config.toml
n_layer = 14
d_model = 160
n_head = 5
n_kv_head = 5
head_dim = 32
d_mlp = 640
vocab_size = 846
activation = "relu"
norm = "layernorm"
norm_place = "pre"
norm_eps = 1e-06
positions = "learned"
qk_norm = false
attn_scale = 0.177
bias = "qkv"
tie_embeddings = true
parallel_block = false
init = "normal"
init_std_qkv = 0.0395
init_std_o = 0.00747
init_std_up = 0.0395
init_std_down = 0.00747
optimizer = "soap_variant"
lr = 0.00589
lr_mult_up = 0.961
beta1 = 0.95
beta2 = 0.95
lr_head = 0.00712
warmup_steps = 200
schedule = "wsd"
decay_fraction = 0.466
decay_shape = "linear"
final_lr_fraction = 0.0
batch_tokens = 65536
seq_len = 256
doc_mask = true
train_tokens = 254900000
steps = 3890
dataset = "wikipedia_en"
Each number is 128 + 32 x the weight over its row's rms, rounded and kept within 0 to 255. Layers, rows and columns count from 0. Numbers have three digits each. The size before them is the row's rms in percent of the matrix's.

# up: layer 3 MLP up, 640x160, rms 0.234, rows 510-639, columns 80-119
# down: layer 3 MLP down (transposed), 640x160, rms 0.226, rows 510-639, columns 80-119
up510 093:152129098151160151105054148129144191059145098135106080097120123095097102122089138115185058135156174159110149130110083134
down510 097:127193126111092122124170063067127094122169145191162100107157131103146077120174151126124147114120101064143142063162118120
up511 108:108162083148144216078100097128133113130119126102134119139170038137120096126137155093157148136127190147201174069161136143
down511 097:117139080147114133136149125111122170134058129164139130087168139142089098079098108095144155135182081100119141158121168172
up512 116:123079121074131124120137102127158085168104191190172141154155115089167151043098115106126145176166125048184141121130108121
down512 107:122071186114093125131162113158120071098108121081079096102157162069114118115099139119111180129114052160129147200105144147
up513 090:117122146160154093141184076157130111105138144180160125177150131127077078147129164144056119117095146179144102115137134103
down513 087:097117143118130107121151137124137135094105146097127099083097165087139145150116139139119104126094108105070087148115161143
up514 095:149152154082099111116100080163094176159119151112141214177131174127098130096094125123068085165124108158137124176147084100
down514 101:123133108115104139064160116172127169148015077079152150146108110137141140110162157124132072102120059146098100077135134090
up515 105:143055102151054139142154071158133146156144153146136148169137071171140156156095078141093157121136188140137123139125154098
down515 104:127089121120085113085196102142083123192135128132117070146105130133121145142175095151169176117148130115182148138105165158
up516 106:176144109188126123142174142157122057185131133148136103091152099115165156071147118095154092096183116157178087160150107119
down516 093:116151125118123139112098135136161128129128125152162136153094137131081061158104143097132093174093100089076146088135168167
up517 109:174119157105108138126195120094107138124090133123108121159132141067089134157086059108089133178184096081194141163132108157
down517 120:132119122091133154164142117149126107092080109155107088121112146139097116054113181150115209138148144101174065123131110119
up518 094:148137105095116138180104116119124095095098158144157164073143133090092076131098180170149124066150132142120158090180108082
down518 100:115127148124103118138122169170159187098170147101107107144098121134115158129091104134182167127174043098068113122141121127
up519 096:135146190162122103165080133107140130128156107135167214148160146093130169126092088096118156202146119118114094138159115079
down519 098:128069042070134131098137146107136069073089114147101108100119137127069074119096158119129112116106154143098150201180118122
up520 097:182157167113110087131099138151095131159125115199127154176113100086103147130114146142192134171142145046170140178153106113
down520 103:110095129140115086083124115119152133135099126147121137131116137218108144099159096180171129110110136133091029122110148138
up521 093:135130157108140136138111112148132126129078107137150113139147156132097087074094124142152064133095161105146096142083160133
down521 098:107143113137087140103130073137148177117140143098117107123197175169092122095140150112126137088091137150121128102178111111
up522 100:165042138157132172111166103148170126106161143141113166098128117059133149082168105110166131160091103096106082128058084065
down522 106:137109108077154136203149193144095090133107127140152131170092190132135140130099117109108134156164127138122147078154129099
up523 106:123112152160109114142109105106113068114128175175141198123120099127123127105107130122079107083142149155137064118065109112
down523 101:115123118080108092137075176120198070145061114116170184113185194147111148142174094125123124127104111172098064180176133167
up524 110:179109125147174122133199088139201081122120135133110110120122130090137088168138177153094131115122168146137176053141121101
down524 105:138058116107117160150145152122117150067053066081088085149081143145176096128148133185154157107078157122083144132123135123
up525 093:126140153093109183119113158165143147151131099142115155170164104137167071071137076133182111124132121106130154102096117113
down525 089:153144150173184099163125118086158167129125109124067158098093143103072117096137107136095135160093118139140079148159182129
up526 097:123164135165163202160143123125084118120141151086101108144184112160114200157102131132083151125079181155144109127119119100
down526 112:106150218115109086136182104105119146149123139121140181109075138100113104122106107135127196158151114115118109174106136142
up527 096:119131133128136153117201106122113113159212136169116131154113115139080072065137123156120127121083111068132170079130108141
down527 093:145134159112114126107084118146148115082093179127139075126151129112153113207116162085137149114118141167104076153117155173
up528 090:146126151114146156136128058098122166109114098145044116187171175157109091127151161085150136111132099074088087129167112102
down528 079:160149113108148102126110194194077097071167090075152117082118120195093168153088128132145122157120146171127147113116099197
up529 093:159124154155183100108111166178120159158127108160149174099115192107148156209109084144091116081089101147079125159112097120
down529 101:142165164124123141114125067183088073143082164145122148118133106103102046129153146092118114117146145148129156149149171117
up530 123:151085123123142142133172157171107169154056099160112138182111136106117104156137139114099110171103090129186122184118087151
down530 137:115145091161120130093086177164140133157132066150138104119097125124166084108140172094146145151114163114076131150042133128
up531 094:091099125072161120129139098108166130100100102111129140119073105159092082138130117100119160143138161190153168073115107168
down531 090:161110159153075131166195127129120091111149196156053176162111142132102127121141098124084108137193154079144135132139106090
up532 104:147152088149136085094137136164086207184151153070093141166166112104131167107118128105107077184103092145161126113103063153
down532 111:095114136155123144130135056120127138126159101114111149176108147183146118125133144105111146102140125096124135050199096105
up533 111:106124123146164150131081117149111136114111159134100200130094161129133120061127166159086172129147133156171111114147136150
down533 105:130057136216160123111151143110109110128091143107122131121147117149143094137146124100173129184143111105145167070116138114
up534 108:068152146110112113163125094179094082168118106145160131133063146155115169077085086075138088119140110153138199135108119159
down534 105:145212124127108171160225113138122097101135110094146180105174104168143168139084131159173119127129131135140163131141093122
up535 093:136165081073177131164059131093143107112161120092157138074160132128118168060143145154109101077121098111090090138111133118
down535 089:139124149096112115078121090182118144149147170133131100174109113103111110197147107113122097149137122167139152125136161155
up536 095:057158114139122161111110104112072131167173132075182095138129089134115146097112189137105081178138123100126115121140144154
down536 094:158146160098154092149108213101129097146129098124095166118178160175095128168143102120124173169149111132154163108155043109
up537 096:104134165097171156099113088099110089103200157139092141075112108124124161147093098100093156101125199085077167133093079145
down537 095:104155133091110120054065114149134135166057150154072101108150123172108154115137163116139113143105137089168101040092076117
up538 113:157130131083131149120054147144045168154094145169080117119112181119156156091100120125123174123130114100118151114164122126
down538 117:124125178155129162174101176099094128110168156110085118147114108125168077062103103087166139168139115125105118142130054151
up539 114:104134143175171148118090139150158150124158086109098116118102120116132134155066145071199148145159140150092147113071112166
down539 113:169126090155139147177107106143118102126106139180130188136137104124154083157192140199083146065140129138146141109143111114
up540 096:149135118105144125107078136131095140148148161113120118130113137090111152150098150127139050135146103092117156131139091151
down540 105:133148174130094131173130156149107155188169135161089099130113125187169140166124106188127124164139039120119138097156164143
up541 097:110186135139181150060131095148181120115167134173156183143137111214133094129110128115088120112157115168103127150163107134
down541 095:137124152139145155104100107104148086089084133128106098045160151144145077077123137126167101113140150128093141108175175150
up542 093:077196111045173120092158168119174154135142133166151125096145072108073140136056105123122130212114126099089122069152102097
down542 097:083082154074155108100130140139148118139096131128147085092188112128110148172049104155154163099149077132183165140109200134
up543 095:072094137126140061131128180162116102168126185202122116137148199145158131094101139104119137150118136088154100145101103160
down543 086:120127034094092143118100127116167124088125142142114125140156102168149065121145138195126150138117133109097111119140149142
up544 089:093072153120074159106149082146137105102144100116185108155122155161087103185057140116145107100122142095126114111097054170
down544 089:139129107174140154118110101161060102066146115138084109113131118169111162145187129171158080144141130178139206178133166127
up545 091:094140163130154137140154151093147160118156127122120157158091197124149129155107104069110145125074129148174114133152146079
down545 104:113201147127167109164133191138127115149138112098171139176090097115147143176127064163179117113048176145188116134183156104
up546 102:187104128082152126130146122154071072155137126178134176103084167162108164148137039096113057118137149118186121192124091115
down546 114:144098093117097140136137050125113106111190121130138146074131169177057159133105132081197145115126141100109128108196108127
up547 112:125161148160074118090118122114119157202091092084137105138116121121115138101130156118160167093131088111102137114126139155
down547 101:139168148129206188138111179165130155134097131182135140118122160100117147131128102133102079133154123112154151143131148091
up548 102:105129068133136106146104179138139084108147149165097162113138160120129185144111148134068115141204104138096105166190124099
down548 104:120101118131127097100136165093104131181118170063080095145080090103093109088131165179121124147141103161143096119155139116
up549 097:150138165135127131119136105132101166158120140102142081117124141135137139168090115152153136041115170143164122099104165082
down549 101:144172089129088116113106153142148132135145132134083113148131124175138140086114133202099188163130100097078083140173082180
up550 107:074118145090146107095152092126065122170117074116094145144127138098111100178093119148102090107109077072156121143126112104
down550 113:102083112136086169194173134110123130111167155133124102135090132164139124236100136115111105125054079113159107128105114074
up551 115:045184144141114122097161168166115102194120180151073086133169160160134121099148131117153136151084141158138104098141119126
down551 131:112189159154129134156135136162077150148148170143086124138109137159143112115075074155137190106122103144086101100148055137
up552 100:131111175113116091189178168107120135104167081155121102090113139161109164174163190149137109172137176120102122130139143066
down552 111:142138067115148124122129153058186195118116123080101083140136128125081193136156139118084122144149078089134192111092092057
up553 097:167123110173134200125147127129131059135123113155123155152151144075161145146108106125142104144174135140128139187132178086
down553 082:082121152123121094140099131143156135143126168154134175154103108134107148111131165136173174089137090120121092033108186221
up554 093:095145106116131185135133103098106148136099088141071126043148106144141183136113095145104051122111162109086144118135172117
down554 090:160124198129217080102165113102096108160159141096086160179144136137119100092169120095100137182077160088120084110090152113
up555 105:101193155142155137106183075104072132172163134145103107112137130091133112126078121137109101145137108192125177091068126118
down555 106:057129152185107141156135201159127119079211129098125140117109106136070170163148105112121147102079125092145180177140141115
up556 110:139148115113150169077092160159140133085177116109119145128092126184110157176127101130093123129155098153138122144146087154
down556 101:159105049100076166153135179077156099146144151189156094140153132043124173133103124138167146120110166095105107112133111125
up557 104:104108113137133146157134153147117162104174118133157194109151106133103141128170116147067120086134112167113062092070094103
down557 099:121153132182141128146102110097117123138164181115114155108120172151105159087145097070115132096046125118127104087119091185
up558 103:137106110135118112157132077106128142105089155123151137098105119124108135117096144115121174149157159151119044106141115097
down558 098:109109158139122104092066158128137151141144140167122110174136133162093156098086144099119113180128133132078170201139169136
up559 094:138146124109147118076201192127184105159100100119146123149091087112145096139120118162133139140124165133153139133137157099
down559 101:130160160148161141100149142127194086099161212104133120101113132070103095164140142110073156128115111127053114128168096164
up560 111:173152096122115106095121141108107105121100107161096120142093110123164127142128166129149123110149141135137167090142077070
down560 115:135086085150128125100131086144102145161142157076098173155171150165094125113148124067118102093112160169130170156089050140
up561 096:177082163152137111162117136162081065139150125164115123162160111091130101151141129115102088134141152103152157151127066087
down561 101:105142115158116200130107072132158131156111124110141094119124202120123157136115141122079181119037088116072096116128166168
up562 096:112127137068133100132151149155183123206175159134156177145140146120154077103129112146119108126085137134120170161148091115
down562 102:045103089138076110110133142137158136092156144069145143114086142135165127170111098048140102138069094165172133178136133097
up563 088:134092123151101138082057065119139097091098153083121192152106217167118114107126101081121142171130115091162100141137110129
down563 088:093116138168096145137113111094118115160140153118151104108111138095162135160094136129160135169145138107128160114241123160
up564 074:122130124135146134115125139185119120175158134156162088121096150128157138135070134088165138182148127100069106189081098107
down564 090:139138133132153097159103176117106118154103195133131152161154155127142133124065137193090085120136148193173121090146122170
up565 115:088108141099167144121154149125121124141148102105090121136106159139158142087177096082171080180167170116137126119148083065
down565 114:176126162136102091099168058098099117153110159130115139119128088110077146123177115143178177145120133125130155077096166141
up566 113:120113096111167118110122159171092137144157137137134147138125112145084075184155104090139145116145150085115047174094103094
down566 113:159156204167119121168100151129118118121123143065116099131124093145120169150119122103145097129125106157133098120127203103
up567 095:133101075161113129173110085159098132157153191100148155130102160077134150107089085089105142089161123145180148175119137100
down567 093:079120134154132159113140131096125097142124153117100162151131074146149115147106210098113130165097157142155084095070148111
up568 115:121129144160159117079143098152131099090112083102048137120125095120093126109103163172096149142098121147101121125123063140
down568 121:173118096075166141171159140108102133128094114111144155163096129119117136129131148106112156146144150098121094149101189105
up569 110:106126142116154106114101137122102120153144095112090125169155092129118131141110062145129193115069143080183113140173078167
down569 116:183151131165133147073127163155107107145181144094110146145112178101174093080114151130153127114166139132116052125147095157
up570 102:163105132078179191099148115160097130114124160130121144139107168120085163087118042142174076123065082134158171122142133154
down570 103:163151088130103129110135112142131155124165118124159149121153089138110152090119165110155119078158127122141131119104105105
up571 105:194085157121179181102172108126134133119136146108094092066124180102155131125169156128154106125157145084104094153167047141
down571 115:156204081071114113129170079160205093155121147104142128215104117058151144097134190142066129105129159171145158136082156093
up572 097:134109096104191106136150149137166082108108126115109084176187156142125110143125117149075169117108167166126168051152170080
down572 098:065167125100126097160096158137096113154163151193101105116104116165180103122129088120170132185138128191142109153168201100
up573 098:108171144132115147094154128120113119109111123172144107160181130076149131127051121137109081087137113137209116134106133131
down573 113:169096107083164149130115129125121147068109090075156107123219122137160140165132125224203106103121152136121136170139116159
up574 103:164140132197137110083127136145114149143167108152132167186174105127104165117158139098131153098145149157145150091127092139
down574 108:119107157126114149112184143170173146208152154159135122113094134137115186142150143134096143076085105096155134088130131113
up575 120:190172144109133146081121155134141081126199132162117103128116148075135151121067102086121090116085166102151089123075111131
down575 123:163161124109144107179127159142137166129092131172128203080171145126116170117110133105091067120125165104160081117124075138
up576 094:108175136138151161088135118146100115111109139099132127131132162143082149152101143161135140138131118108108148174086184090
down576 099:116135166186113126177128167146189161093118135107141132153108119078147108145178149116127144143130116111132151135132090171
up577 092:127078055114102136088127121110153150156175119086126119086080150124081144103175131083115127163149114075112127133171134138
down577 080:147163200142174169146139168129070178112114184168154125143148084167166100131076135103075034141143123122145167137117105119
up578 099:107108074161090127101201083175096146087102112131144145173151137179124110153103127104094163113140136119063128132153126106
down578 103:128132154128094118156113089106046163134077090165106113075120129121163077160198126118137147078138128116107101131132179161
up579 106:113111099130153120180108092115129136134138133117116132123154103177147112126090122140147149186112151117138102128105142077
down579 092:137154135165141083137081152115079115149125110142141102133123162104160096121140060085141099182137108116118124127102154176
up580 091:128081154105143152162154190085099081172070115133201041150144200129137162097051169140051105199105167150141143159125173143
down580 093:099123141168161090118104059160127138067131098145091144192175097156113104135154125110172203134193089103104126144180123122
up581 090:108134098168110119109136150194099099161141148156107159082130116145139072123108103083083144160133163147075142102116209106
down581 092:156119083132123115114187136111115137106154137136155118180105160169085196137120138138153103145116079147080189180113089198
up582 104:103122175073160054099153194028120143183153102135082095199135101153130111181081089148074134138083120164133096101113088070
down582 111:102083093150092182091088111140115135106132122120117139090110118130158142107118122125164133082140107110099104109165187161
up583 122:142109055073123136178127135089103141133080101153085116093174093184148140105112090194109112136142108137144112149130131105
down583 114:145128190015146109118146115150168127114093120154094098144143132156126129158099117127075140127050089114117099148204144121
up584 096:100108116070127132096142126023109146180049201169085135143125152188139113139100137089121125115107145174127079144105100183
down584 087:149153115172173088084139122231127149049175120103156175088140124127124145139114109103148121187116105083112106162170083096
up585 108:158134119114074104120111151185128122164164177161138106120119116172079105097116158145143089140121134147082045083128088139
down585 109:151099121088095129171155206066093104088102095115097153162136197133156112157175189122128111149124105058121113154146103123
up586 107:153126152169156132095114131127148124204070073075125108088116118076170207145109134094121147156099182116111147127152092162
down586 110:128060111128101079152151105149123134150148128114102137118194137115123140133098080100114176156159116123130134095158143140
up587 097:132099160117160118104147109094127091160113140102129124160080116164114159143112088032123136157161170174147115119055115124
down587 098:095103184098120061180131123056163140141153125111108143111136110107129134125086089089134102133171192108155162083172095100
up588 090:132069146143078134086155141114124126142118079098085206158076113127133147106112170147162196118159184113115131151093130109
down588 093:075196062148138134125124125089095140096156076122167121118126066192125172171121115116148119152096121143185146095145132156
up589 098:121128151126111150113098143150142186184155075144100128091159153131162153088133141128117109163101120113134155172141097106
down589 093:135123132134119135115128134153081157124102191122148067089116143156149158059148083134083158168174112108151148115094183115
up590 093:123185137090144139143176123106126107126169174110149145083147150136153151104104137149135141124131115138086078130140122094
down590 083:061116026176124130117144167133123175176116094106107119086121103147152102077131078100188140128109096123144185116116121145
up591 086:159131181076173142141128163157076140100169041126104148115100141123093123118133111160125135170100162113135112117139145104
down591 088:065168092180117088145141126095141117167123218154131077163110116139188106139104074176144137125164117111144080100099110135
up592 096:122113104134181135097113105122132131173176152139131112138136130134121091135132092145083118156114144073136163103074142072
down592 098:126114098126142083122117173069071150161134142121103123131119143149121158144113110181159078137098093141137227123183103189
up593 101:084132072119134138149174142169093102153131076203078109106156147125077128174138192075144083150160139108170112148141142138
down593 104:056112105082124092085127105131089159110143125126124139119117158215125143134093132079147101102112065118168174131201155113
up594 110:189073128157145141134122052115165159101128149081116116148169120068138082099098142099175145129075149145160175126193035117
down594 113:090175122104203116121098163082131175108155143123158156135093142124078084112060134090080121169079154108132125105166124087
up595 101:054146165179039129109170156131140117075158055085086189170187158160141119140125158076147061099199195109107134175140139102
down595 105:138117151156135132134164126089084116113136139106136114172062082144149180147098156168103083116133134070241150093086139092
up596 096:113157150186169203117100143143107124157151136139081123119151133097185153115061174110113159123111110116115161097078206162
down596 084:172162125142146129134143085154129142162122092103152112093116154142086101139131104125098189142081174122131093164142138063
up597 104:072154158055131132095094160167150144113124074107160147106150111131110117175080109122060120104123146191065157122119107092
down597 111:176096161132127114128169163067114097130072149162120066138162168115128115122162152127125204088078129147140179157091103142
up598 092:155183123088151097125141149159135121160145132095063148199154128132141096109092068148111115091173161135129119083129123118
down598 098:183056132153133121150079174146155119168113106153067136067144195154072147143139084108092083116117119118142134154099120128
up599 099:116146152126106042120179143126113093150155123164163187159089109115130150123110101083113126118159189150148087206170095072
down599 087:135159177116124153167112135093139180145078153117117173148179115159061123138110103118161125169131077127169138114146162136
up600 104:116155082140133106146136146101085105133146098167135122109111091072157065137137164146140112150163184124121119116136150097
down600 097:115100136113095127156097170137110151118159075121125124171115067085186111096121164143141095130180148152129160147168131134
up601 101:142136140115122154077119133107132079146095107072152132176132128105161114137131135119096107157122123143141157132101155155
down601 098:118067122200104081135085142114077099121133102124142113055128128120058113169120146149124167152149157098161103197086119102
up602 097:157086122096179151130174091102138103181130195092122151124141100151083087103071147092169141120064163121111071156159131116
down602 096:083148123154134087070118111123115125054118096152153149129125028109093140110132129118062076166146112119115142114139180107
up603 091:107171102114125121081167109155082142172140130134143113158163132149137138115161147141184096136185143123123163130088113097
down603 084:095104181140129137134079150116097173115188184188157170078117153174161089110148151180144139154131151167084106128155152169
up604 097:166149201099154118059109142122103141138156151193088157104097177038173162127111091135109099118110084085149113171138157156
down604 098:101168099195111103131107119104177131099101164098169101103147094172151121147158110139159123134134141191082095093154130107
up605 097:165150124153092183107128166158120133107071129163185150100110142169141178129132125103123150148117104167110068089016096136
down605 093:079157162112180110061110136144131207095148060175085116110111102072159158180145149129124058156168131152087173174184119133
up606 095:125122182125133103143079141139122100148120134159148189045125078059161159171137136154107150092137129044140144151142167162
down606 105:156104115136151128064143125137137167142086125095128095059067119119139125146095145131110115148120091185101154183130103114
up607 101:135137153150125115145077123087115152139086099138102111142159157111070123162064097099109176121133105125203127136163130136
down607 093:163113161125134162128162099178188119158193102107128198127132082146116176131185152119148130118147153098087132096113152083
up608 089:128194122134126173177176147141160093143126118147087079105204169123138139112127174114120063088054133173113103125130128118
down608 102:101133122127127108058120135068076145146147117100181122095106143120135014089120145086123172108086066150190140185101186173
up609 103:140143147191080100123111159124167166096116196142087131131164143158143134104097092085135087134176136128165143145076150111
down609 109:114175127122161151065127183189116157034148165074101071130130114177147134152126125141129166103128159176178188071110087103
up610 111:134132019156041125161163094202118111134115165139145171144140102085115086167120128144084096199146097084136106102123118091
down610 106:181138119134060084091158162155124073112109158107114071133133074132113125147178086131148122127071183166107085127140082099
up611 082:103152068150082118140156167098140091142151096111062150140175135133146173111116152114140106172150130156105109111148171121
down611 091:124147146092094121147144113178095184104142113116157089157109178129103158160136089152128165145155119172135157104103078168
up612 099:176170191098205097126136133148127088164113100154174184105129123137115115121159130113109106180106129120208089146098133127
down612 092:189148137118168123104111114087110132159093085088200114050136107132134167134148129120115158127126088117142136142110208159
up613 085:179152066129143177142129124169084078140130162115134133121110105112105130163168099094108132137137168179093090167091135106
down613 077:129159191157122125135104103033105092099130165096151144167169120153191087120160116170165138108140127121143105139135138103
up614 099:173141113172132111151161127174168106084168099186077187091123130150138170156197148063116119121081043166099116152164152175
down614 111:110158111141186118135124098119148132181114030151150123117156118143162129125212122123094112140134150124052128172153117150
up615 098:102178095158161146139106158093125120112107113051150111126066141166195112101119148164034079130147168132119145125121129161
down615 103:108108162132129110123076080097113131175047199102134100112103132095138121140214077145143145115103126139134165106122188135
up616 092:122090180177135121143117112129160133060173126160112155095103159103112155139060179104140100123101136097149065168152144074
down616 099:130175112153117141143160159129169174159117144129195119115133134063119136152144127129137174099116122116106095149090064075
up617 107:132162087113166075119134155138161168119087169095128068103126153200099150141110105156069157124116129127101089119125171159
down617 094:155091115112111092136138107130138153096049150161105077119148138144133129165121018127080099129108132159131125118112171099
up618 092:114109142127099147150139102148126086115187076190144084150100125164086179159108145134144127143170141120094123120161135134
down618 086:132046181084077122159149120127087088148123115163156112146179098139095143112182128112114089081141106128110143227206133163
up619 099:148136161102136174151091106138108073110122120148181128142111178093123113128099152131152128135135131135156094120135164148
down619 096:159075112077085129075061074155103178157145105102111131177098154144178066122144142131121161115118158103114108098103138158
up620 094:131186121064188076105098087154160117180129112146153092140117171129128135146085126065084039205070096133075122170139123111
down620 095:149180150189121070157101158149154155130096145106139107118123115178086071139108078099160091134093109147078142177220114134
up621 092:176129158137090133085174195099138099099145157156120097125095098106083071120152122094178119101138076118130107162188112127
down621 098:130109134098139178100127170124048130041110108154161160110083128078124088103153119179123133080107141142107182122152097128
up622 095:124135051110164090137155135159141154147122120127168119143108102181109168084109111182134069126155160117131157121157105137
down622 097:096177160126094130099115155090170136107100171146154177159111181104146129115098139066166126138093094117132166134097155132
up623 103:200122122090177094085137177123122164094142094151119149186158166078141104136153123170034131130074130096159171111183104080
down623 104:106147103159096202149138084175173171174120094062057156109079216217072124089139133145129060149111090136128104106134114104
up624 099:171175116092173178132149135150129148196147108163115151125135147185167135121116089095118096162098170133063143088138171118
down624 090:095119113160133176142169109102112192118104113107115108138112124078130176154183105178125070112131150104196132111098102194
up625 099:113124139139178138162196105153117023170137128140141160092162071158152116112117173076116086159160098131113100133127125059
down625 090:118086117093154108170175141128089068165098148101178154116128101149155157112143087088153126144105089092149137098089142151
up626 093:117157116142109120095115135130147133092107124079131131175134161115149104114105187125112106107118114118133053186101108131
down626 094:123133124063125126102116173112207156112154098100113142145081111113126109137077150140105133106033090136125068175113058189
up627 112:151138170185155172151163095187089081115197210210146131118173150133139100086130137104128140199128129118120105096091131119
down627 113:140067119094049057150062106098114151156129145117151129145118154115107127128154129098158086077074160150167143105130156096
up628 091:144124141089188111093151104175087101120112159177124137123129163107076117129087059085169113194089102156133127077117108129
down628 093:142115115144067124085139121119095137127095082133088132120156145134117131123124165119118085064170134130109149156122169130
up629 108:109101136128143165112145122122143177142116177116140131148171126054094137137105080150105124115078141136153156086090116103
down629 096:154070086112126168140171133146113092141138143186111128122107152151072117103126156121112160228124099095106097092110148103
up630 108:109055122090197120137197165124133198131146133137103146145117196092111171138093149101088124201110128149141149138129121116
down630 112:132094199152079114092062130109141140126102081148135117116168083107156075077142098099139142110153137157086107120123124184
up631 106:095067109136156137181079153120112133158099157119131103140144126148138149148137152128117113114163121155191184170119072129
down631 110:138110181152117163201125129159129053154172126178080154097075140117184094139103120075170101133101125179166137160149127126
up632 103:143129125167108181147135117135117080110130165135089102180139154133110140134115203081147128117143122142120068070095106193
down632 088:120156094047129112119175124107118095151108147139080025118117148100084119166142166149158160129091159127093094153110130141
up633 087:128192113141155092188144129093158121172120123118128202092127057116071159110138125107143066153189145087124088111099166137
down633 089:152108114111129151163143091153125115126150134120153135176169116126134119135054104151087074194162107156126080163099128090
up634 099:162080104065119122068141122175120108114076103124098130101123153130071162194128137149087101084132102160138121142112073114
down634 105:109168198222110113121118113130103150180193120133188090158164081065189122129102147093207173148170121129115101111097115124
up635 089:124165106142108199121175155144119113158115210116146171126125106123087147115130165143140116113126165126203148138088123112
down635 097:080135148126150140145152094151140117106101143074178114077117159158105175130129112137088159181140131167139157174162154139
up636 106:123185085133074105141103160105101161146146088125053148073144093126097133105157144110128117167098097077157117078166114173
down636 090:101132158145081073092127105104139102133123149143134152189143147093118127123058156055162137045103098108076106132105151101
up637 089:112110093164105156073198124115130136157111115136091136098142116110149121106128121131149124073138151102119116130142167173
down637 086:171127143143109108140123075093118106074085132086133156104154123133115173168090099138151124132121147132124104156122169138
up638 098:124089178135098114073112173126129072127177149069151138109115130147137181146128090137124119098166177125190123106178079102
down638 101:151100155047094139139141116111091098099115110153085114143081160125085117100092129141123144148147199087131006119099148111
up639 097:165175181103109147126066158089164104120145097112128146129070105121095130170131158113146120118123107092118026136085167115
down639 105:110092129123148110151099150086140099132161139169122112085091165164105162194149171157121112117194100139112111041127136108